Weights of a small GPT-style language model, trained from scratch on English Wikipedia.
Size: 16 layers, MLP 256 SwiGLU, vocabulary 4096, 1.59M parameters.
Architecture: RMSNorm before each block, rotary positions, biases.
Each number is 128 + 32 x the weight over the matrix's rms, rounded and kept within 0 to 255. Layers, rows and columns count from 0. Numbers have three digits each.

# down: layer 9 MLP down (transposed), 256x64, rms 0.187, rows 209-255, columns 0-63
# gate: layer 9 MLP gate, 256x64, rms 0.162, rows 210-255, columns 0-63
# up: layer 9 MLP up, 256x64, rms 0.155, rows 210-255, columns 0-63
down209:117146162124112134184168103135147144093157161107175174117161133109102159108138140166198044126092105157107138118149108160107143182069086130098079137130102099102108108116106119107097116130138172
gate210:091120060135103111101115061123102156143079109115199080170099140131140163100116087096131142169056131150138136146119113139103091108109165094090133128181128132091122114162071111122143170159143121
up210:147119106131175094189121126147138052149175115134158115163118131120110130118117146192159181121071151153139135113112098147133163089118124109086050136159061153073117110184100084071128170155159131
down210:127113091136115154136157123169121129148090073108163086148108100116131112100085156137142170164068199150138060111174160165139150034173111123127158091146159083130111091152101101149091159163151123
gate211:130133129119092068147155059115131152101086089149168164155104157177137150117101106122149096116093139136136141144107143117202071129164089166143092096094135127119063165136079155099098122146113042
up211:154129141120105120142101169176099118158145215158128087129157132111105152150171148173150157153148153137163153105150113110131149120120190114111105131168140134116128147083071123178146116148155141
down211:106108104175144199170149107146150124137092092148082162170104136160104148143142126148144127143165148130152126121165179137135089115093129182157113168161144089074130152139094215144126113138144157
gate212:123130103076109119126123167155133107125142126141134139091112082191133159117120095129175120121116123150106086144158185125154167139177105126133193124141134116130100137138144075142153073172159080
up212:149137120073149091146143154163103141134101170115144179138099123207094142081083157122115154143149131134102135164134120169105144120170173101125122142100159145140123158134108130129127107105138149
down212:103121111130160116127105106118145156133130139128103147181090118154141117096144129099229112152112148189099139170154116152157158133135072123120124149151080151113110117114139133127192057164111115
gate213:147216137136074131128124115124094067151164093127146156118161075092126168153128167082122125122080148130147115062123083182151153143140195141097049154171168107139121117149100079121131094091147108
up213:169167121124091075074102115159092148127163142147154172158158139105200167131137155101127106133153166115126104132124203116137117114120149152092152128122119094167138102097134098116127135132161065
down213:114107078151116160192137101110129100133144143144142171144120136130132149163122103143148133212094144102128124164119051164124152092123092129120151151071097106132148134074120166105117109145174179
gate214:138100120101099094119143076096122181105140097127177102180127118197111133153125080149135092119170073103146180109138112143145112124189134106142141104073140139148166161147122107172097106199151096
up214:071134193179118140138180131082154090162136158164077126084148130132183076155123196050160063100157107076106115126169124138148082155155139104097130075110119120084142134163099140147098064151099117
down214:092170141171162187081135087134179109122090042076097109114129116210128101167110119072186089130136119145140155098101079088082152137178125144077164096167143107107122117072142147140103153174124078
gate215:130133175128163152131090109132156119142157149143168167154183087102114146142145138129110129182122066157150181138108153146113223112114055145124124130111144154064111110134091160204141144109180107
up215:081089115149133100128162074050188112131143138139118138088204182147091159138095127086093115163126125124153165122133177148153169061157112084123105100119097118180115114099126112084138145104114112
down215:142127122140127137123120137130180122151125150164098079132145135068119142108135122135150128099146046060165067063162107124213111094148181165123112067138079102106103163165122133109103128152118149
gate216:094067134109138112116149127178125136067123069125134100105175195203224097169115076174154157141170125142143075092153116137135104164197154111090152156130147158075102104101102160151101102188158071
up216:116158143173116119167126134114113111156080175140074080111184130108161125172108127172169073138154126145165162146132121180142162127106078200136183157162194165101092151106178142157128110117157171
down216:140165172055094161147070125102104120138095212188097129095100157123181147091113175166121068129122168129105157130146150113146120113118128109084111144163108174088132073094200127124150080102168129
gate217:147108138164131102137139117142132120079130142090161166131150150090112197140164101130161174124130152111131151108132139179118092095133155043063154158065117158125083124153142104100061092137114154
up217:135163138137127182129120202157190097113150146151192152103114141108118092121130188090146122184059142077132074169156161160116095152101175103050169121160126196099082111105116148123113150112092153
down217:139067130087111109176140172140137079057136138122096183132134065161137118119133175083158200144107176086125132118074141129138153096155087159109103151131084124086075147139113095109107165133127177
gate218:102108143159129152117104102140093156089161163114141107178184173122160131149149050102097040119127166104139133156149067064192202111139146126104144104080164124157118140107122119113131108124142166
up218:028151177138174148124120098102101145183158176149117104116089099075098164071151158099095142136101153202128098141155122171109124123134188107139143097173168177155107108129087160103123112133099121
down218:209143188191088144076119108138144138140153168101108148134122149174135098161119148130083146139133108133154113165099109115051105161158147160153110142113088126093133087112198123129084099097148137
gate219:156126142086108146094131097149165202160123095099108124044167163135102147124146108117142093105118158147076100118113163097110151129098104165101175139184111156157120105142109056114102158145155109
up219:159085147102127124134178162146088183172093134124161148136190152154152111139175131193116135146148171145169120204152131188194153131088190102144149120129146176122170102139126120119115157124065126
down219:147107124112124131174108149141076187122148105169165182128221140197122100133143125140118113154110076167128161162109101139161160071099146106096176137125120111171127160157083143097115159059133176
gate220:076069123069103114106173138092103143081179204130134176098119133167127120167130112103138116108167138085103185139116172125099126122162134147131120127146197084144129150215127131139119128087148147
up220:116104142155116091109142086189140120149118096122136135167113132131179161102123182164158114131102136131197135124113111078150089110129111075160081125098099097115100074173143089079139115157135097
down220:036109130100165096111131117099108132113082131140117106121143124166101156135118097065187123133121111075136136164119180138101164096131107158134092128167129084142127138107081123125144110103096131
gate221:162133160198127101164143091091128121221142112127064099108124179107195115168094132067177120139107124119143084131194138134138116105151146115102100149072089148101131132086140116058150175087167129
up221:186190101123171084121165123167101153157155151082084075129098158156118122112140141130152063117165129173171182144141185126140091150153071134129086178165115080107102120122164146100137117111115146
down221:173133130101147090111115118134143097132145116070053136122184149184122090095083101148121119108136121129120178103199126114075069151099134205115157143169096121097090179112108119131112119146148070
gate222:167147098151137160130109110095119085112161129098081126133113102116196158187159126116129127114113189144120117133098172165118124131168138153137113178168123147135128121116131175096132175119121146
up222:124077143128088150151103114092112106198141141116060093158102142091144158172144172125109162124108154146114119127084109168164130182082112142088090150116138095106142126135155110096099113161140121
down222:107114084101150095123103134165163131112125175148158113122113106115114117096086097153140109146126136150134114122176079081099132117136140090104144080055108165159097178136118120164130126111120168
gate223:096133096138164112127108142060070139201099133065139081128134180210159150101163095137156085121211132145136183166123146069116145110128146105107092083154151118116098135116196067080157154166150109
up223:152115139162076149102131140132071113117103121168100130137170102150076138164125157125123074142104151110134120079194118181165150148092174117161186142143129142109084098175083120115171159134157014
down223:040098136186067138068129165110122060126121140176079143083195082094098137161110108121116090148151175129192140064125144148132093173083154121062184149086126178059152109129117110127111108115135070
gate224:145169119106181095121126111130158097128090123149182121167147114147119215123189112130117147162137113192142140142081121152135125134116140069127112152146162108042092122131119126183096140158133132
up224:182113081136140105127083141072093085113093079173128123077141157100091160111157147092106143124092110096141185072098159180128199121127144053154098134099170122123123166126185093191186114175065095
down224:106103110133148116074072121118100098123111074125161075076108136088132104118100158024082160088113145133092079143054134139085124068066059088166128094182124139145120101132172116146189090122129079
gate225:137147122179132065099069094085193131145111128140070116160114112144120126105107128106086150074120081084135120083150120122160159123181177146117135117119101138119079110145127092106116152195113142
up225:128149080093145144051147101151070119162160160077127116090169133130104108134165159118118132095092145157110149121126121177057122111132127141139136138098128141077189134153118148138103123135134070
down225:121161123112071165149131155137086148127129109125152162126127198112164108147097157174176131149185182084135106129142097156134152160179105198155164099117155146111144092098118188160145138086100115
gate226:094144070087123157178149147191103124129107088137155138127131172169131190139141120146090120131087132121193112089106178112162105178194154191102135101077146116095184156106128142080098147120089173
up226:052164134127096083120155061152134138101078136113117120119056154126176097092101141106177125101187115155113157135112121100143155133118109080092141146140118134168100067111111094122142105103154098
down226:074157143098164097117146116147130162058157160136116142117152129137137141110114141122131127122149107162135162168122075105159075147164114169074076099147146126129163128142168105111202140185100166
gate227:148095146121201123134154150113093160161155118060132067169152129063091113179122174192124089141126141176149137121153128104174132182128137116088103200139077185151109151166115049172070149128113129
up227:086114189095135154053113168111121102085116121119130161137136107133091146110151086095132128138118129107133198036098091133124141118145157104097108131082172146139087088169065162110148083094122145
down227:159178106089138065088111134148126147141090140185149062109130174155137107126140098176181138124157153110134208091148090094135142159120106135102102091177092118140100077098070143071073114116080176
gate228:189124139158162138136095145136109136145161132169186183135125155132112111127121093113116159102173042141155122124133127096091080154147155175152192109123149190104116117148136113147175071115160110
up228:142189155083130158158139056101109137087089119179133152197128159101117150094131129106111109131148140127098178105111086146060159127130175094150074096145126126148123165148114105138109142129155107
down228:088162106158144141140169155146147155172127131115166156123111112135175115110149127110139156094177177114120157040144136102158115091127080114119139158139112155131159155126114117085133138140207112
gate229:108125128162087144113108147122113131175103092137158166047120113112100099216123133172117151220177122079100143093087137138144116139087189068130067120125114159113106155168125161155159192091146080
up229:141210132116080091207092133134153108170082172099143109143134144148121052150133103090186109127174112107110125126057130053121090099131102084091092187160183131123095121099156078090171171194120158
down229:116144210114187150068192109162163153140095187089161105098168095137172128104142081100104171107143120148153148187118106151106159189186157138051132194144122159109088146155155074104119115199149117
gate230:110137132121119156078120163166065158153105140120105093084193144182059102123086159103101163156119147087098136116117142098212101130128130097161171105107114118179165150148141152135147106111153100
up230:119073105106071108102102153124136124166138111122136113178092131191150157127114156147158119124162084174188100112143098154125144079114135109106126159147128165189127124135126163121152143144151145
down230:198113128146079136176097128143150106126143102159153136149152073140155151124140148059194160095123107148147090109074134129093164166098163124149146138157114094108120136157147115126175148145138153
gate231:129161114166101140087124107164113093133106144154155082169153103079111099153144142133106138163077123124084161105087129104193123151174127100098160132117094113097165086103158144120167100129206132
up231:103120141129128094126125145062131120125138098082098102138145142161149136100105144164121125095108085135129097067114117193070113086095106144088111151113189089125127105183101125121136145105107127
down231:171162110166097168108093126143134108132134154132109141140129104106151118105175101139116168157088167076147127105135133124152148138137153086119143103242074172150127082119142150171159105150161119
gate232:135111162148087155159090136130134168125096097143152134221144158161104118135157116125097123155149049096113087120116149081139131131088102089100159113156134135135161149164150123137127146117105159
up232:140162090101123151104065104189170176090123111112117169095116118152168135068067111098092162130128158122085075108148123118171120130139142139141129138145205138174155134122140152135139110153116087
down232:084118148111136108114066134122134054188120134107154074152103120151152143170106177144177112129136110094193129124106098159089129116131121137134097152090085118147097196124135188131127170115152163
gate233:108111110105147131140128123066102135153062125123131099120099039125149122188168122120161098155116136119118141102127180156104139169165152072131093144172106104096160130133098127155138119069138083
up233:150161164164095130200074061145156105171154197167168131108177193172109082149174117133120104150123124123135127087130111161112138099099108146118102126127162130195124146098124102103102093125148169
down233:112127154099126120109083126090114127130149082129111134089133093107078082133141139110157098121168161166136091207098070086101169148120138166089108194112179143087049139184131165109163152158111110
gate234:132099087120103078087135122109133105192117129131166114141199113132208118127127089121172071132149135108171090143190168081133100165116225090076057086098182146178161110128160100114107184117177129
up234:066153204117148140090105091226114188155148130156148146157127151139163124114153104201132093104144202108030151127085093174095149117154101111144138163130144108075059125149120110087124165107112102
down234:104204187094118122129124139099101134132207115091205124209125138168174111175142142205124118124177151169100174138119116141175108124112087145094087135085190099087141101099162175116116145130151144
gate235:145143116154129157159028118133054095174134129137171101130130203114112126151188092148089093137137124097112064124110121129160160148162178135217181153089135139088112082122167134119078122106139081
up235:110022143143101142098159099114099192156122087097116206130184122145177209109130104153094145065112207090086143128131113192133140151149040075084118110130086096105175093154131151133118188099101174
down235:129129151137174114178143101174130141079075157144119147056165121128113157086079181122166136105162137156139156128137112107079144092112173126093060120172122111150063202154074098072146127135133153
gate236:091119100106176164165100123122158120129082178128164155177170115137168152168131084082151109096118142136103082162130113116201086129128060132202128078108172122065169210180151118055081158111149146
up236:152184122163088086080078084117045185146121105062137173144106184096161069139117166201162156161142151134117163125119127185117180139135149101115125158141088184188076140098087092175129131142076131
down236:118181188140119148138062105104112150118124158110119121100081202124104137095104153144145168135087151156156129069135132159109126143125204164095150214156105131168096150118096148158123097130150115
gate237:120109124170147130173125092150114120150140086139110146089113111144096070153140136139082135146090094203081110100167100139203062149180141191170163190116105156138149173170118153112099115103147125
up237:141170128132084134120091091137108096172140109108089035104128183155125144081081107138163127111134114113182098114136059139118159169091109142123130113128101141130080117149074163157142089132093125
down237:144110142146159179185175110155126112123116124139085115109094135176132135139112137109136142110100114120112219052126142117128111106149127099171126094116116111158174195200133105184054137189129104
gate238:095117186180122146142102178110106123146137126073091112080128125093175120106067110129120164104134163086111125146153126084156176116129167151111080206093057103128158126152156173134080134125106190
up238:175105097143144145113094122112138126152141073102143129102157151099159100113127147148145167138121236117137122103116071069130165135179095147094125165129098040148096141162165129094107128097097125
down238:147080143092162065128135064093116114102173175172124078145087093108180121100121122150111087162111131173162138122096158156122148150119168107177146064123157137127160095219116129106149132110102076
gate239:137081152085150170159157130113088145093113134125112135139110118123104121116074096203162106185103102154179162114118113145060152124117137085120115163076069098126135088167130151145095114157194062
up239:137146115117119182071119104119166157113115116156089099094154105111081201044112139176113098163159144131171099061111127131137150090109086108107110134116140166141154110143130110121134113066127173
down239:127169120133149089129158131165091116077109145153111152165138178136129173051112142075143093150114156176110070132155124111062094164114080103089100125105130148134194150133107153164138098186115138
gate240:138128141119146164108099109145088118106132210109122076166098133093181174120152130069118152101075093141082133157091158114106148171154105137103066182131140110185113165150120103079144174082107089
up240:174148143114136154141166122152107146132089119126142143146115157137142065176100116155148140150105126122107145163180167183141101139100106135128061089116095092111164122152152128132152178163115163
down240:148172087139145148150122096124125128110138113195074096132106147172163169078128114106140177103086097108119101125166154085118153113125129159155133152079131157148124091072135130150126073097206152
gate241:121109132154142181108143181112135181117136075167150117136143090121142106150110101150107106091118065126130107111202096161144131119127169078134195140149147045210151145118112113192130134106199129
up241:172177124096082095098123083112150162146132103153137133174137128149060114145129136147145166089087114091168156127108163137108181136142132102132131102110083137170098092166133172109140055099152144
down241:090129117089082182078111139135110114155118131145104147135148162183150163150139146156126216080163117107131158123126154116138161122189047111144090122114160159138088100094091108116116098174122148
gate242:095109101102238167170143138138110143124085106120103175128116119113149118185167114137156187055139173129068128116118150153175137132139137182157128104175116073123118156128094096148087148139168163
up242:160146122159141122130123129136092109125139118107135172143121172118153074100170141141154138200159057155058171093076101110120123147112149105214048138101126122148177083120150229163178100097107141
down242:112160102054117128097139107121175101143128082152206110158128173103066109051149069134183118153152167120153162107034085082122146086112131068115120105164168082093149110167135172138089108095099167
gate243:090128128121172163184175190110119128108167146147130091125146129094150116191167175137149127115171110078055087093129114110133097137112187161152124124111177092144157124127139118143135161153082161
up243:140054161088126094096132127099153085138075082096105093133136063143085165101182152147129125189143109100172114173153141109119099174152152090100125083173123112144116069145099109161111135121109103
down243:115128154061099116142153085129124139134185159112086140111118140106102172183155158190139117139172188070100158102126118168112129098108224187170137109141078138130103123075129136142148159122124079
gate244:126117155127124071149126104114161146159137100101170098072126190166179113160097142163166124109166132138141161129082135158136092149140098141150159164122131112094040165063140138157084102128071075
up244:129169084094093085135134101113182146132131060133123164083126093171165078162111179151096140123143095091118137128113102135151132166151140170153123160094143123078094060131143157209128129103113108
down244:178195125141148122147111088128146125097124133124149169134109080127150145132148144106074155075077098095117144126078055092173166119124118117128113118073100121110123107159109148173131177078139072
gate245:144164206120146083138164188106104152075141111105073125110065111146126090152086106118149096135202123129079104096112167114149134159195142148135170179109155109161106149176134105173101169127096135
up245:103126165146091117104176106097096128128118121133105181087136088080088168156167140133131142077161125105190131174199139120145101082160083085114111164159077209179106037147108160151123095125166111
down245:106206090131102205106078144106120106146149161128107125134093157121158082126091122164066117097088154101093115157088128108090120116116082142128204191135046152141109068139144155090107153162105115
gate246:196106149128134111122184160107134141078166150074110162152114095152092145117126160078129181157086085088149110039110169151141084110147175100081109132133144132138144103223121134075112124152158126
up246:093125129112174124139062101123101145119132143112196106095113093092204092121158119159141095188143123129170160132175026116160114099084109145148110144086154145165114080159132137129111141129178137
down246:166093101148107062150146161081134168119133117129124155099130098162160110153135098091151163146054155095152120089157166135129187132127128054125122084147122129162151161116079115113168101161106187
gate247:111145085176150137160150167070144134195123170136148128090106093124100139143156137103119131105141123096199105100105118157157137121164163155147114111154098156099151142156124075147018103085192096
up247:185181165139117116115169099156035109130167078209114119146164128113113124106130087094132122083146142062142102149154106088151063146175170120153105076156123087128120172139144104215087130214109075
down247:154154116109133158058144150219153080141172113164126123113110140185138107179102207169080108193144089152136134111118150070139060155158068143068080138132143089172138087142182129147103133117096092
gate248:135100169115115126110144131163104192081165151112163124128189144193109103099115096119165132142156160155139121150155146153101106108114103118092109155073128142130124211119090154129129097153185167
up248:065132171118161121124188139177112133136160103132145123129141107114217155133127133120146121105142159134110156168123137201180130099097130070168146186163113130113112107156164153134190163170151119
down248:097101213118102117110152184160151143115132115128132140067164147146106114132091136109201083103152098131139118177135114130122071107102127138063066154104114137155134163136135144154162101139172137
gate249:174090147146176136101099092171152146132134065197149117091199081142161127127122128122148118155092147063126106097163125170186108108156164086108116120151093137116106149084171133088112098154140154
up249:144168143087146093160091076159121138121165115122086147144126123136101143090109102173107107160112154184101090178128096074161162114130120106126150195156156155142134148134129149157119125200140126
down249:142134132146116081182141102106146108102130119104122145114088195082109168154102114091112179181122143140097156111150100128137175123100098194105102134152171095103147121140153120118176105165100177
gate250:076115094147067165178154151136140075114112090154145106134069136150135183116100087104116164133101095151154137106097146075144132106114140119138070136141121139108161115180168108190208145087144191
up250:093203140110134119129133164149119163158105120130123097178204153110106121131148185121126132127121089082082120123171138135086119114104095181105134129193135142105092196186104145072117176134123151
down250:103159139185054159137100129098151068135046174128091119098103119140131146127153121149124188133126167141121155128119147156143175126147137085153096154146124116090122165157155102209096118086129153
gate251:115071116106166128111141103092133139124177091124140131080086199125115140154127083102142184118128124231045111125130152120165110090167088137095118132152097057115138215182140148127057129106148100
up251:090032165058084123119138201086164149144188083152112167137216122162126146048085153104119114115149127128096103151116150170117184189129140080147118066202135177124096175161078191135133180170159130
down251:072124132111132139136148186113103093084135027078094155095136164096151159146146199184182136199132121136102133130093115180096123117162181136149084110109179104173108142208130179173161203088142126
gate252:153111131111140114089111121119060162126134171112120094107127029156130119135094064125114137094099125121098118150188147122133123158086129159082086123143113174090151136120102150175116199148105119
up252:137105120131133122100164101125107182118100156183122160108085096131123151131112098072093117148122100109159160163120097112119137120106213079116098105141094153132068184155110107127084140130117150
down252:112140162155092153120120127091142171136091174167118118117145120156136116133168149133125092153170152116065112084096126034157145073156137129141098101176187124110125156134137146103171097176104113
gate253:165121160129122137089104136125103116097149139115146095179087098151120167111103095112153113113162123147124161183144111179133149207046113121106136137088085081116154170123063090118109126142189097
up253:153157116091165117180100128160185105159163144144202140168139105120106149099203157118128077130059141135072135119072107121106095081187124133164153163135102101099120159137147105115194177111121132
down253:205088174185176088092129113166195184137143093129179103163106111157082174144140120134112091126139162178142115169086157116105101102123091097178137153142046139148105101151084097144138104082144075
gate254:106109155091140134088147141176148122078109215154156139109164210128136136146118112119088118085137137151125116119084127102137119155099152166195096192135108151098123154130117187126098149098151135
up254:077143170094108177090101112108140079102164197110112154094082153139111148064111167157140211085117137187109145130109165172113136100101168131097092084153118122068136150138129102112091115097129165
down254:106097088110080165133125147140143166159133118169150195170088144149165113137155145085156109209154061147093135125112116066095139140136090108093102148090117136121137120135127176151085115079104069
gate255:143092155100147121176157065070163099192162037130139084117144133189188140160134122109119115092129065105129117134137143140158143193117074074043131120116089154119121197139125129134143133171167131
up255:137163204119115100161119134223101171095164177160146160123133104093074165153122058112129066130098155132124105055141092138100115062161141158198176157132219100124121145150090099136128112180124104
down255:136153129072170098115155094161145175146087142124145126063154114124110159090085153110195100089095178191112138139125128103145146198095173139069147083143097137147121187112141130096106225109152129